Weights of a small transformer language model: vocabulary 670, normalized values.
Each number is 200 + 40 x the weight over the matrix's rms, rounded and kept within 0 to 999. Layers, rows and columns count from 0.

# k: layer 7 attention key, 96x96, rms 0.227, rows 72-95, columns 32-63
# q: layer 7 attention query, 96x96, rms 0.223, rows 73-95, columns 32-63
# v: layer 7 attention value, 96x96, rms 0.25, rows 64-95, columns 32-63
# o: layer 7 attention output (transposed), 96x96, rms 0.317, rows 64-95, columns 32-63
# up: layer 7 MLP up, 384x96, rms 0.221, rows 0-44, columns 32-63
# down: layer 7 MLP down (transposed), 384x96, rms 0.0605, rows 0-43, columns 32-63
k72,215,218,237,205,222,232,226,236,228,187,219,118,227,299,136,202,246,173,181,126,186,234,152,147,228,216,134,142,216,139,158,287
q73,235,249,181,155,210,199,209,212,236,236,225,218,216,230,222,224,157,152,185,158,167,250,186,239,196,224,193,256,188,185,200,138
k73,197,278,207,302,245,155,212,175,246,126,205,230,131,187,177,146,192,235,207,220,220,211,186,245,229,258,210,258,226,229,234,160
q74,204,177,232,220,219,202,175,205,158,150,210,170,174,221,200,168,220,147,215,224,217,195,172,176,155,160,167,219,238,178,115,186
k74,241,240,180,188,204,146,220,267,159,234,160,211,182,140,262,205,143,171,219,263,147,186,210,201,140,134,219,220,216,148,205,140
q75,143,192,173,208,148,175,219,251,183,173,199,244,146,236,248,166,236,260,198,248,253,205,248,117,185,187,194,135,210,189,188,252
k75,204,201,244,180,209,231,247,214,238,215,232,162,191,231,183,200,271,233,237,152,157,175,186,219,262,181,194,194,174,108,154,138
q76,141,214,155,211,173,188,219,234,226,245,140,222,158,182,190,128,238,196,205,232,253,189,228,169,155,210,166,254,227,164,204,225
k76,193,164,204,218,171,222,225,192,206,250,137,206,177,220,234,216,213,245,138,152,220,228,160,204,189,155,197,141,224,231,127,193
q77,235,197,139,208,174,205,225,217,183,113,172,242,209,162,205,215,261,148,176,194,203,198,185,179,165,213,176,165,193,181,205,230
k77,165,155,271,210,188,218,274,173,213,271,148,252,200,272,185,177,225,222,226,195,192,135,236,186,167,204,195,164,216,212,168,199
q78,177,248,200,248,223,214,210,107,236,180,187,188,262,238,234,200,133,223,177,113,213,227,271,178,231,213,291,250,144,225,185,198
k78,242,262,219,214,195,102,230,155,205,178,98,248,208,215,185,215,200,214,225,141,127,192,208,161,219,193,202,253,108,251,178,217
q79,250,328,155,219,211,87,230,213,225,242,228,209,188,165,153,240,117,208,188,214,211,206,167,289,229,215,122,241,100,192,249,176
k79,164,129,130,195,204,213,167,189,178,236,232,211,267,149,221,229,200,163,106,167,179,257,144,239,222,239,153,181,171,142,137,199
q80,215,201,202,213,195,235,251,190,228,307,294,163,96,210,194,215,152,247,180,235,154,269,197,283,252,272,232,243,167,171,185,195
k80,204,231,237,181,192,193,189,231,231,184,217,279,213,228,231,220,231,216,191,201,178,223,75,242,223,129,184,126,244,187,229,212
q81,156,223,214,253,242,236,169,169,145,204,230,190,122,176,227,175,297,191,178,270,245,212,167,175,227,296,230,164,223,143,196,233
k81,183,171,197,180,115,176,198,277,168,193,179,291,236,242,215,129,189,179,246,200,240,194,148,169,281,236,228,101,269,171,246,163
q82,134,193,243,158,153,156,211,210,235,248,172,153,234,188,145,231,192,203,186,154,183,177,216,147,209,218,258,147,91,168,155,177
k82,248,176,191,199,239,179,232,241,88,165,172,213,184,202,211,170,257,154,175,126,122,178,189,241,211,105,191,192,148,254,143,129
q83,149,191,187,190,161,154,214,238,184,142,252,248,184,122,204,250,197,143,173,260,131,211,160,174,108,142,241,239,156,203,176,177
k83,183,212,119,203,234,194,249,218,230,277,261,174,173,219,199,239,201,222,220,191,198,259,140,141,268,149,188,232,224,215,245,244
q84,140,135,173,219,177,143,180,180,223,333,236,152,173,141,145,202,139,154,158,206,213,166,213,192,238,126,133,267,235,231,226,262
k84,167,257,108,219,136,187,175,208,187,99,174,226,174,253,209,237,165,296,206,190,260,198,170,190,99,155,198,251,245,179,126,167
q85,132,188,151,220,215,220,254,246,263,168,185,249,126,192,229,160,199,195,227,127,189,164,104,155,151,160,177,345,216,156,140,219
k85,219,238,220,164,169,177,129,201,151,230,252,207,188,170,257,192,192,256,204,190,218,118,218,238,259,281,173,153,213,250,235,218
q86,133,115,211,228,204,232,177,205,165,229,121,218,223,170,177,199,196,144,221,154,210,175,206,239,97,224,208,199,160,167,187,165
k86,242,182,142,233,205,216,190,233,197,286,204,195,222,228,228,258,173,211,183,218,182,173,254,207,265,122,261,239,278,188,146,190
q87,259,124,261,217,190,140,166,240,223,260,191,182,178,185,174,135,198,155,208,160,139,179,209,175,228,236,132,200,181,175,241,197
k87,173,170,221,183,159,178,211,222,265,207,189,204,185,290,209,287,244,112,156,105,265,185,245,233,199,194,256,161,205,104,211,206
q88,260,200,236,137,202,209,173,174,216,214,229,215,236,232,232,133,216,178,140,158,255,229,210,254,182,169,194,142,246,279,207,215
k88,235,223,168,188,182,190,174,297,191,240,210,250,81,217,180,174,167,150,220,106,255,247,150,231,143,142,187,240,230,210,211,176
q89,213,199,168,271,216,225,129,207,203,225,181,218,196,166,234,153,219,185,179,199,130,197,202,226,190,311,264,151,199,259,179,221
k89,209,166,215,199,203,231,212,156,211,143,258,188,169,255,278,221,181,193,182,199,266,220,144,263,268,201,197,158,219,208,201,179
q90,279,146,237,269,199,150,218,234,135,185,149,204,216,222,103,234,210,190,214,183,192,211,197,134,169,275,143,132,208,228,217,209
k90,185,290,234,222,228,201,198,172,197,190,248,211,99,177,190,200,218,236,167,179,214,161,239,309,157,190,202,246,114,218,112,223
q91,212,149,203,207,213,228,197,200,177,260,189,185,237,164,235,200,289,296,175,202,229,247,272,206,214,232,174,241,164,178,200,135
k91,233,149,155,220,173,152,218,194,166,193,197,227,237,214,197,245,240,271,132,101,214,210,171,238,216,196,222,222,220,203,130,192
q92,263,181,146,208,209,221,163,184,109,270,202,231,218,178,245,241,217,254,134,219,206,154,242,228,192,138,225,249,155,237,187,202
k92,161,159,206,138,201,266,205,204,156,226,223,186,210,131,253,192,184,136,304,262,229,173,243,286,306,198,104,215,230,167,207,152
q93,190,253,138,188,212,179,178,205,191,265,273,135,144,176,196,198,165,227,237,110,193,179,192,206,204,249,237,181,235,168,259,136
k93,212,180,209,211,147,210,190,259,239,207,176,189,180,237,233,182,233,236,240,271,225,139,210,151,189,148,207,239,119,161,148,184
q94,201,205,130,218,226,258,282,176,179,153,241,127,195,173,343,241,246,184,167,166,173,180,302,233,219,230,171,177,149,196,155,257
k94,176,204,243,160,196,274,248,230,198,213,104,150,155,250,194,207,200,205,223,140,145,223,197,202,213,177,258,224,198,255,198,209
q95,231,194,136,191,240,206,192,131,211,201,193,283,173,248,234,265,194,209,137,189,186,179,152,219,241,159,150,136,217,214,307,248
k95,253,150,186,241,159,230,237,217,237,196,160,237,235,212,303,174,201,283,285,277,192,273,145,244,227,216,316,249,140,251,172,227
v64,171,241,239,151,210,198,226,219,275,107,159,181,126,227,253,170,242,224,166,204,122,260,160,225,252,208,272,167,165,160,236,229
o64,189,241,263,228,210,236,243,217,250,161,253,143,148,257,269,204,289,267,228,202,196,177,219,225,238,226,195,214,162,272,178,249
v65,222,209,165,183,213,234,213,220,253,198,235,166,195,227,170,217,153,155,155,199,195,195,185,191,260,209,175,286,199,218,217,179
o65,188,199,146,209,224,214,177,157,203,206,155,160,195,140,206,198,114,224,131,149,187,155,133,203,207,202,154,219,177,210,240,261
v66,159,179,189,224,167,185,121,176,220,218,221,220,204,194,128,243,291,139,216,130,164,172,171,160,129,220,177,121,205,178,201,247
o66,185,132,148,198,180,189,192,200,238,185,177,156,195,149,150,142,281,137,187,153,186,225,161,239,133,243,186,138,190,227,257,170
v67,130,205,238,175,224,141,249,234,248,210,239,166,219,235,158,178,167,147,253,156,177,203,222,204,254,295,175,263,221,207,140,241
o67,94,180,195,156,194,192,221,195,251,247,180,163,155,165,118,212,197,119,246,191,175,172,194,169,210,243,190,266,203,265,162,225
v68,220,271,244,233,219,141,170,221,162,157,105,172,200,151,95,222,137,179,99,236,199,210,220,218,190,258,160,267,239,175,163,267
o68,218,238,187,230,169,134,267,261,214,128,140,199,207,183,187,274,174,191,177,202,239,169,221,205,171,236,163,214,235,214,145,185
v69,222,73,193,232,246,181,181,204,195,190,280,254,228,191,186,155,203,259,199,207,205,156,222,174,236,226,277,228,183,134,165,259
o69,202,144,177,233,198,137,168,193,187,173,210,314,221,202,179,103,239,163,229,261,196,197,189,208,237,190,192,230,196,162,116,169
v70,191,243,208,183,275,179,189,178,181,232,282,201,181,196,218,165,180,194,164,250,181,200,243,208,211,306,171,141,176,158,271,166
o70,179,242,195,262,250,198,209,183,207,219,253,218,219,224,174,145,168,189,182,180,164,242,170,195,234,273,180,179,197,215,230,177
v71,221,132,222,210,214,180,290,157,231,246,165,219,124,178,244,213,192,226,191,193,135,140,200,209,263,277,244,193,106,195,262,226
o71,180,201,191,174,211,190,262,131,150,237,187,249,93,254,206,226,165,237,189,182,117,192,138,270,210,249,221,124,208,213,231,247
v72,264,203,265,202,185,177,136,240,215,193,224,216,187,215,224,231,224,129,298,182,230,193,146,241,185,256,295,167,213,251,188,142
o72,206,194,220,238,214,110,115,217,245,216,210,228,119,220,180,169,212,194,252,139,243,215,225,246,247,248,255,205,289,229,245,103
v73,219,198,215,182,151,148,211,144,217,263,166,196,136,160,210,141,158,176,198,196,302,200,143,157,207,239,253,212,188,180,212,228
o73,212,215,205,140,263,159,247,173,171,227,226,172,154,236,186,190,217,142,253,222,254,175,130,247,219,206,166,204,228,196,198,222
v74,176,221,260,276,227,209,235,176,225,257,162,193,203,242,284,245,135,153,184,197,224,257,271,146,181,171,233,198,226,240,206,303
o74,168,174,202,241,256,137,210,239,236,241,214,130,208,276,251,216,134,155,213,231,258,241,232,176,244,168,167,205,213,205,161,234
v75,190,216,218,144,201,207,84,274,141,176,168,207,212,200,222,265,270,211,112,224,235,221,231,169,235,230,279,197,193,115,195,154
o75,244,213,262,180,203,185,184,289,72,201,230,172,224,117,235,209,244,228,209,145,244,193,185,282,160,246,239,212,214,210,162,122
v76,168,234,141,183,92,152,138,177,192,199,164,169,199,281,215,209,257,203,202,175,149,181,173,192,192,239,153,212,130,271,218,187
o76,247,187,237,223,220,154,157,147,166,212,147,172,221,252,160,228,241,137,183,165,158,201,225,244,174,204,131,209,176,244,169,192
v77,144,201,207,157,287,198,183,229,124,228,189,258,263,179,295,145,213,182,167,208,263,263,229,248,274,199,249,231,219,191,178,233
o77,232,210,134,216,200,154,214,188,234,209,188,247,166,134,300,157,124,239,132,203,188,180,261,200,271,192,237,218,190,217,86,170
v78,190,227,232,185,249,245,197,151,205,195,176,204,204,137,197,250,278,156,174,192,183,277,264,231,146,227,200,278,234,100,217,158
o78,211,206,194,181,263,206,196,194,259,200,193,189,203,158,168,139,245,236,190,189,214,323,288,240,191,217,173,236,249,134,224,231
v79,223,204,250,181,204,291,295,284,227,187,185,175,167,203,166,204,234,156,184,173,253,151,238,256,231,197,155,232,206,103,248,189
o79,194,166,271,218,196,199,261,236,163,199,193,133,132,143,174,144,135,179,212,206,273,163,263,191,199,157,136,221,210,158,204,200
v80,221,235,226,232,181,240,207,159,230,264,176,170,301,207,216,249,187,287,175,202,167,243,152,142,220,222,200,198,248,184,142,185
o80,228,240,206,182,172,235,163,178,198,233,203,204,249,202,145,252,243,261,198,186,152,172,197,163,158,232,182,222,244,161,168,191
v81,211,194,194,262,209,183,216,202,111,178,198,170,93,154,167,201,259,250,127,223,126,163,190,197,184,187,191,161,187,238,162,161
o81,198,153,184,295,176,182,166,202,133,220,137,182,170,120,173,228,187,247,130,201,175,250,198,196,175,246,244,189,160,197,148,187
v82,244,182,123,168,146,262,236,148,195,217,243,179,217,177,138,186,150,232,152,185,169,250,108,231,206,170,212,213,246,229,209,208
o82,218,195,181,186,109,196,307,191,246,173,246,149,252,209,97,158,161,277,170,174,144,314,181,237,221,202,190,246,207,199,172,209
v83,181,245,149,201,232,160,183,228,167,219,168,233,187,220,162,258,231,219,203,259,210,215,249,80,136,143,202,210,193,220,189,203
o83,209,224,171,142,274,200,201,244,150,254,102,168,224,246,206,236,267,175,210,166,285,187,257,144,182,84,230,253,226,283,165,210
v84,221,228,281,265,187,207,323,236,137,166,191,195,205,187,246,187,184,248,155,237,233,175,188,206,242,176,256,258,229,170,209,203
o84,211,228,212,214,219,208,296,221,148,165,202,191,255,243,142,156,147,192,129,249,218,147,196,202,185,202,271,200,216,153,189,196
v85,187,221,251,179,163,276,199,217,201,188,183,204,195,215,181,203,207,210,181,261,187,191,210,107,177,162,241,259,103,182,185,293
o85,192,260,231,107,171,291,186,215,234,222,186,169,183,206,177,135,218,217,206,320,190,198,233,152,219,228,216,187,167,125,181,182
v86,187,130,174,153,216,146,173,194,206,172,191,162,204,246,194,298,242,142,158,130,218,217,196,183,205,137,225,244,210,176,191,221
o86,232,176,192,158,222,176,204,188,317,150,220,192,239,207,141,229,184,143,183,209,193,170,223,208,251,141,198,169,191,193,174,169
v87,245,180,201,204,192,254,255,114,155,261,220,249,141,304,195,230,167,191,120,241,121,205,196,208,160,157,225,219,245,267,217,270
o87,159,131,166,198,258,280,173,172,129,184,239,193,135,334,180,210,186,237,122,174,189,218,247,183,125,169,184,223,181,180,193,178
v88,227,184,266,166,181,137,243,239,207,297,177,233,301,185,168,188,165,239,196,234,188,141,207,205,149,226,208,209,187,240,198,207
o88,218,154,270,148,194,186,147,176,184,258,205,253,302,212,188,134,141,208,218,194,147,65,134,201,103,199,164,197,217,236,223,170
v89,224,206,209,245,77,192,203,151,168,135,205,194,204,174,168,121,152,259,238,229,185,229,277,232,258,223,179,214,193,286,238,173
o89,210,176,200,266,201,175,198,178,217,170,196,217,217,250,161,265,125,146,193,195,174,257,207,267,181,215,172,216,166,186,206,198
v90,196,190,288,140,116,142,242,230,158,189,108,272,177,194,159,233,284,189,279,220,149,261,170,224,268,279,157,172,197,286,149,180
o90,225,205,212,142,240,163,222,271,205,232,205,247,155,251,175,241,294,216,232,207,150,186,215,256,208,274,103,175,139,238,153,173
v91,222,175,203,176,191,116,163,156,278,182,204,282,188,260,199,182,239,147,144,241,265,125,143,181,214,195,250,245,291,203,90,117
o91,205,195,140,178,218,181,172,162,203,188,197,256,258,272,230,252,221,217,144,232,259,124,99,160,234,272,196,210,227,223,191,121
v92,200,177,203,182,184,155,182,228,159,139,180,192,164,236,142,217,148,221,274,183,177,207,153,180,175,215,182,251,185,177,181,206
o92,198,232,159,200,200,170,240,214,186,197,259,229,207,149,147,238,144,173,323,262,177,203,199,259,158,206,145,201,174,176,193,181
v93,192,254,228,222,179,134,259,191,169,238,253,185,170,209,150,268,182,209,188,226,244,231,134,221,251,224,189,153,192,148,259,190
o93,178,257,215,213,249,144,249,186,172,211,252,143,149,190,235,206,171,189,248,180,209,190,185,245,270,192,158,206,152,166,314,240
v94,146,208,195,137,167,216,194,201,195,176,196,222,155,279,221,184,162,231,150,160,213,233,184,184,218,266,111,183,196,148,227,218
o94,180,137,174,151,202,230,199,215,190,149,273,149,215,174,192,229,184,182,201,275,278,181,203,158,144,184,112,141,172,222,243,188
v95,192,238,208,113,108,276,202,233,196,199,220,207,198,188,175,202,128,193,300,169,267,169,302,211,112,187,208,203,220,229,157,155
o95,239,188,155,96,172,265,223,192,201,192,241,267,197,194,182,193,159,193,269,123,229,214,271,208,185,172,251,188,192,162,191,86
up0,253,153,216,236,185,147,122,195,133,260,175,231,189,252,256,182,231,157,141,169,174,246,191,263,166,224,292,220,221,227,207,123
down0,260,217,216,231,155,157,150,221,189,172,204,172,115,208,195,192,170,258,190,183,149,262,239,325,190,239,205,221,178,202,199,165
up1,195,194,295,187,164,241,189,192,188,186,209,176,192,263,195,216,215,235,278,191,160,210,223,168,173,159,172,141,218,162,218,257
down1,198,225,237,298,183,182,127,187,202,177,187,164,234,252,164,233,175,117,151,169,185,203,233,265,197,229,212,156,198,185,176,210
up2,236,235,204,195,240,141,277,180,196,253,174,205,202,168,233,123,141,243,256,205,248,260,222,208,172,138,178,145,231,266,166,159
down2,186,250,259,250,205,199,225,188,180,165,212,123,255,167,184,169,133,218,201,216,232,193,134,261,192,194,253,173,166,153,181,139
up3,245,177,219,193,179,184,231,213,260,199,246,225,275,217,294,247,221,127,183,185,168,220,287,111,163,202,195,191,213,175,161,177
down3,227,264,168,226,196,276,202,260,235,139,194,167,250,188,228,208,209,153,195,143,137,200,231,173,196,136,203,183,180,218,181,160
up4,175,129,242,127,263,227,162,268,152,188,127,172,197,226,207,225,207,272,134,177,228,159,192,212,197,209,205,193,194,215,149,261
down4,132,264,172,249,233,208,139,176,153,190,190,146,179,204,97,198,215,168,233,168,162,263,205,176,223,211,257,244,223,242,219,129
up5,184,202,194,159,223,157,218,230,233,173,243,242,172,250,237,163,175,196,235,156,138,253,141,257,190,212,169,210,194,184,200,173
down5,152,195,174,148,146,194,249,217,205,237,274,291,263,220,265,154,196,189,217,208,193,219,186,212,149,198,217,182,191,205,215,221
up6,264,175,254,160,195,268,188,181,155,193,175,138,191,176,163,233,205,247,132,251,242,200,266,266,237,158,184,171,185,223,211,216
down6,158,246,189,232,210,212,185,190,225,135,240,197,155,127,166,231,198,247,187,166,196,243,231,271,146,261,233,209,188,220,188,146
up7,162,177,180,165,193,219,225,108,183,217,266,277,228,219,172,181,206,203,104,158,195,191,210,195,146,171,125,181,161,263,169,232
down7,284,192,167,210,257,177,154,243,235,148,244,168,249,173,195,206,191,169,193,207,233,223,188,132,157,214,195,152,192,187,219,178
up8,240,204,177,95,167,216,213,149,192,237,187,118,153,224,195,178,176,187,209,200,229,230,227,198,211,263,191,138,179,174,158,159
down8,196,199,210,213,195,136,203,233,157,203,209,151,199,230,238,157,175,197,222,260,211,192,237,237,188,178,118,142,127,190,200,166
up9,175,164,219,182,269,154,177,240,187,194,182,119,177,206,172,219,184,332,179,233,200,179,178,178,157,124,216,205,201,116,274,182
down9,178,152,233,193,235,122,268,179,130,128,224,200,121,185,133,130,194,251,190,192,254,154,186,147,171,168,234,295,192,220,220,193
up10,183,182,192,186,173,175,120,157,202,154,305,111,198,221,276,253,183,225,179,194,242,205,239,194,141,200,174,272,191,200,159,214
down10,151,185,211,267,164,216,241,258,173,245,186,191,185,109,197,252,257,201,251,186,163,228,210,126,275,223,172,161,138,110,185,223
up11,229,126,176,246,182,173,166,169,274,176,216,288,218,247,228,183,155,153,208,243,177,193,205,210,159,197,187,189,281,213,251,205
down11,219,223,151,201,156,181,273,186,240,264,179,170,217,106,185,237,170,155,276,174,212,220,222,204,177,229,219,148,146,159,240,190
up12,207,197,178,220,238,233,231,189,243,225,210,246,117,124,210,200,168,259,217,243,159,194,215,209,207,245,174,165,195,197,184,244
down12,162,174,213,267,198,226,203,176,235,150,225,229,198,133,242,253,162,181,219,174,163,247,158,274,205,255,188,263,207,147,189,246
up13,160,227,208,222,191,150,102,248,245,223,187,219,167,196,210,222,222,255,176,169,196,188,249,229,216,145,222,202,265,220,165,156
down13,226,277,243,186,168,118,242,190,223,218,179,178,280,189,144,270,262,155,173,217,226,178,202,249,153,162,149,218,185,224,227,297
up14,188,207,174,134,165,250,232,191,189,259,164,197,149,250,205,207,247,275,184,168,236,162,182,206,230,234,139,176,202,177,144,160
down14,189,238,170,184,213,210,196,180,146,171,126,170,183,156,205,184,208,183,235,150,200,223,169,162,198,225,232,236,173,143,206,193
up15,182,147,187,190,228,168,173,133,211,192,187,165,168,286,194,259,160,230,228,237,179,200,200,237,203,211,190,214,207,152,145,162
down15,209,160,197,232,178,233,203,203,179,220,174,165,191,285,246,217,165,163,231,162,226,186,228,169,230,179,97,210,232,198,155,178
up16,199,197,273,229,123,212,243,236,196,133,179,187,131,233,167,208,164,187,144,234,190,233,197,226,217,206,171,203,249,130,242,219
down16,206,186,144,199,217,163,180,228,217,201,206,177,228,160,207,165,223,155,184,165,172,256,195,235,207,206,162,178,240,231,215,208
up17,136,141,140,159,243,240,258,168,210,174,208,251,231,231,208,215,214,260,256,175,158,261,193,262,275,192,207,181,249,228,143,187
down17,159,152,161,144,263,174,227,137,220,180,224,263,156,206,139,207,181,195,183,167,212,267,155,253,175,222,136,203,213,290,193,238
up18,231,199,212,276,253,242,283,240,233,271,270,238,148,228,186,210,203,178,159,220,229,268,192,259,217,216,201,209,218,198,213,226
down18,237,158,225,207,277,219,201,214,213,224,224,201,221,171,161,168,181,171,179,181,176,220,59,144,223,193,228,210,189,214,212,192
up19,163,160,103,199,205,182,215,261,203,203,189,225,207,203,221,162,246,149,203,206,162,219,206,192,244,172,182,176,215,207,110,164
down19,182,232,172,199,237,217,274,188,252,214,185,217,273,197,202,183,187,195,206,179,148,202,305,224,157,171,213,218,196,139,97,130
up20,141,140,160,208,189,209,179,231,223,228,254,256,214,132,221,152,201,119,175,179,298,165,290,177,175,207,203,157,260,184,226,183
down20,275,278,192,167,153,207,160,219,263,247,227,170,204,178,221,248,195,249,168,158,115,292,267,126,206,218,199,243,173,150,174,195
up21,164,173,191,211,126,187,149,187,182,165,157,188,122,262,204,226,232,221,196,225,229,216,197,181,186,195,278,274,182,241,103,210
down21,164,212,144,143,117,246,178,193,235,227,224,208,220,134,167,210,158,149,338,174,135,202,138,160,202,213,236,231,148,143,243,100
up22,175,211,107,244,224,215,189,178,242,130,176,252,194,172,253,180,165,269,217,230,214,205,202,228,187,166,163,172,166,219,211,185
down22,191,158,252,189,141,119,207,281,203,243,124,185,209,179,213,185,194,197,197,172,261,224,259,182,220,198,125,146,94,233,127,193
up23,211,224,139,175,203,267,236,247,192,214,130,218,238,119,247,181,214,170,175,228,189,155,236,261,196,209,195,194,132,87,140,269
down23,162,141,223,213,264,195,152,178,141,166,114,163,148,211,268,206,224,284,196,235,170,154,171,246,184,133,222,199,150,134,285,212
up24,219,190,138,229,185,171,233,141,200,164,137,164,170,263,204,213,205,183,219,136,147,196,195,309,171,134,211,207,191,166,145,177
down24,144,190,207,246,193,202,188,217,250,184,148,228,164,288,107,234,109,184,241,212,216,175,101,282,227,185,244,161,218,241,211,159
up25,175,206,188,174,283,236,197,201,198,231,286,168,202,318,213,156,210,186,227,251,211,249,161,213,256,177,164,213,234,252,171,135
down25,218,219,243,132,251,134,207,267,247,134,158,251,215,157,150,201,143,193,228,150,195,171,203,146,271,266,153,164,197,149,249,206
up26,180,144,294,176,276,185,235,237,131,146,214,177,145,241,217,200,226,224,178,211,246,238,145,228,101,196,189,231,255,253,166,177
down26,237,261,254,203,182,140,216,174,193,112,272,214,199,174,154,175,233,198,176,111,264,204,159,228,138,238,224,190,163,202,194,190
up27,157,211,248,197,223,316,153,240,160,181,134,175,192,144,204,218,220,129,194,189,250,207,173,244,197,221,159,103,240,248,179,155
down27,237,146,194,173,178,144,169,194,244,260,202,259,199,161,263,172,226,193,284,171,263,191,232,160,270,154,192,250,148,206,220,225
up28,231,223,202,221,171,199,243,211,246,263,207,186,247,162,236,149,204,241,191,156,215,188,138,240,203,248,247,168,185,198,201,235
down28,173,176,142,163,244,191,191,279,197,183,230,226,192,43,175,223,176,168,230,205,215,179,174,283,144,203,206,157,216,188,106,216
up29,198,222,130,177,227,172,212,176,219,209,232,180,172,212,161,228,212,219,228,153,193,169,154,213,193,123,240,117,187,176,167,182
down29,170,231,172,170,152,137,242,180,212,154,223,180,221,203,132,214,206,159,251,163,251,207,247,222,257,199,224,174,224,188,165,129
up30,178,159,239,191,210,184,247,179,214,251,194,208,191,183,160,223,212,232,224,196,190,186,199,186,218,171,183,207,204,186,205,205
down30,124,176,253,163,250,227,256,252,218,239,210,166,185,254,235,236,191,136,178,263,190,204,198,245,156,228,227,235,167,213,195,232
up31,301,225,183,186,251,209,201,193,247,286,203,159,261,200,234,180,252,205,252,150,173,138,271,143,200,213,203,211,192,250,236,132
down31,248,225,214,198,212,257,191,218,216,176,225,198,264,167,138,139,171,163,220,165,101,173,206,199,241,205,185,261,169,270,290,239
up32,193,161,148,279,224,176,206,286,199,149,285,228,157,203,187,171,188,211,199,274,215,221,151,215,168,150,216,170,228,258,186,216
down32,235,115,234,225,223,237,163,263,154,215,286,198,224,171,137,243,194,211,280,224,253,178,193,203,207,220,238,185,214,197,274,225
up33,159,187,143,155,240,118,237,234,204,255,180,216,196,215,200,165,225,208,249,168,310,199,159,232,140,152,89,201,178,184,197,147
down33,202,188,177,146,227,169,143,206,189,160,177,202,231,141,92,130,223,204,174,195,233,236,175,225,197,202,203,216,192,181,212,172
up34,158,203,191,125,198,205,312,268,212,166,183,159,129,239,201,178,201,177,167,233,152,179,207,159,173,170,203,145,217,162,220,163
down34,184,164,262,172,191,246,257,167,239,262,289,230,203,216,163,187,171,217,160,223,195,255,164,239,181,193,153,287,168,155,177,220
up35,244,201,198,224,195,182,200,142,201,216,227,199,177,191,143,181,143,170,194,209,224,234,232,106,184,159,190,156,211,256,204,235
down35,130,249,183,219,262,174,159,253,260,228,140,207,211,117,225,171,122,170,217,192,170,235,258,217,163,197,272,215,151,162,237,139
up36,147,227,233,200,206,196,188,243,212,210,207,249,145,229,229,206,163,135,144,272,178,202,216,215,183,150,182,205,160,166,181,209
down36,232,201,249,201,210,171,93,150,209,183,177,211,215,197,171,246,166,279,174,211,227,160,174,225,189,107,172,233,255,220,197,264
up37,187,224,229,189,232,196,139,238,142,226,185,132,219,192,209,177,193,201,216,252,202,265,172,158,192,179,160,213,210,163,155,130
down37,192,221,238,177,205,170,187,246,180,111,189,208,183,194,88,210,229,157,222,212,286,191,150,180,250,168,179,250,162,130,278,191
up38,167,183,211,156,153,138,185,209,188,241,195,172,164,138,241,198,145,245,218,192,266,210,233,192,204,209,199,194,183,126,187,171
down38,236,228,214,164,158,207,231,203,202,173,163,251,230,287,158,202,195,124,206,188,190,172,138,217,171,186,215,190,177,293,260,223
up39,285,161,201,239,115,156,228,183,181,215,115,114,242,290,222,136,148,154,199,235,199,229,209,242,243,195,171,176,257,208,160,160
down39,288,148,279,202,262,182,166,154,217,214,223,203,243,212,173,239,158,77,240,169,201,206,206,179,223,189,225,172,188,199,249,190
up40,147,179,242,225,197,169,239,183,235,214,260,175,149,123,231,139,185,198,230,174,209,224,198,254,171,236,220,149,202,141,229,187
down40,196,264,220,177,207,175,158,192,260,198,137,225,225,180,174,111,206,171,240,183,176,191,208,132,263,127,202,218,238,174,292,181
up41,203,225,169,186,211,168,182,208,238,210,280,231,159,199,253,211,136,235,213,266,177,250,209,207,216,195,205,152,213,89,166,206
down41,214,222,159,186,211,198,212,141,227,233,289,231,206,220,147,236,209,243,150,277,193,179,192,185,167,210,193,182,173,186,212,233
up42,147,196,228,201,165,182,196,253,214,191,176,154,276,254,199,163,217,179,254,231,297,206,168,192,166,181,195,184,275,267,155,158
down42,186,220,225,186,227,229,134,202,286,185,178,211,274,158,184,199,247,153,252,160,211,174,196,188,161,195,178,261,206,201,145,215
up43,192,164,174,171,245,153,218,197,174,225,177,184,155,219,162,247,235,229,264,222,152,202,203,259,136,107,192,131,228,133,166,206
down43,224,246,193,204,235,244,209,170,168,241,113,146,236,168,126,132,246,166,218,211,174,104,110,238,234,215,234,159,230,157,213,227
up44,232,100,131,158,209,254,150,166,203,161,235,207,136,273,188,239,215,203,196,162,193,187,187,153,127,163,217,255,189,263,189,164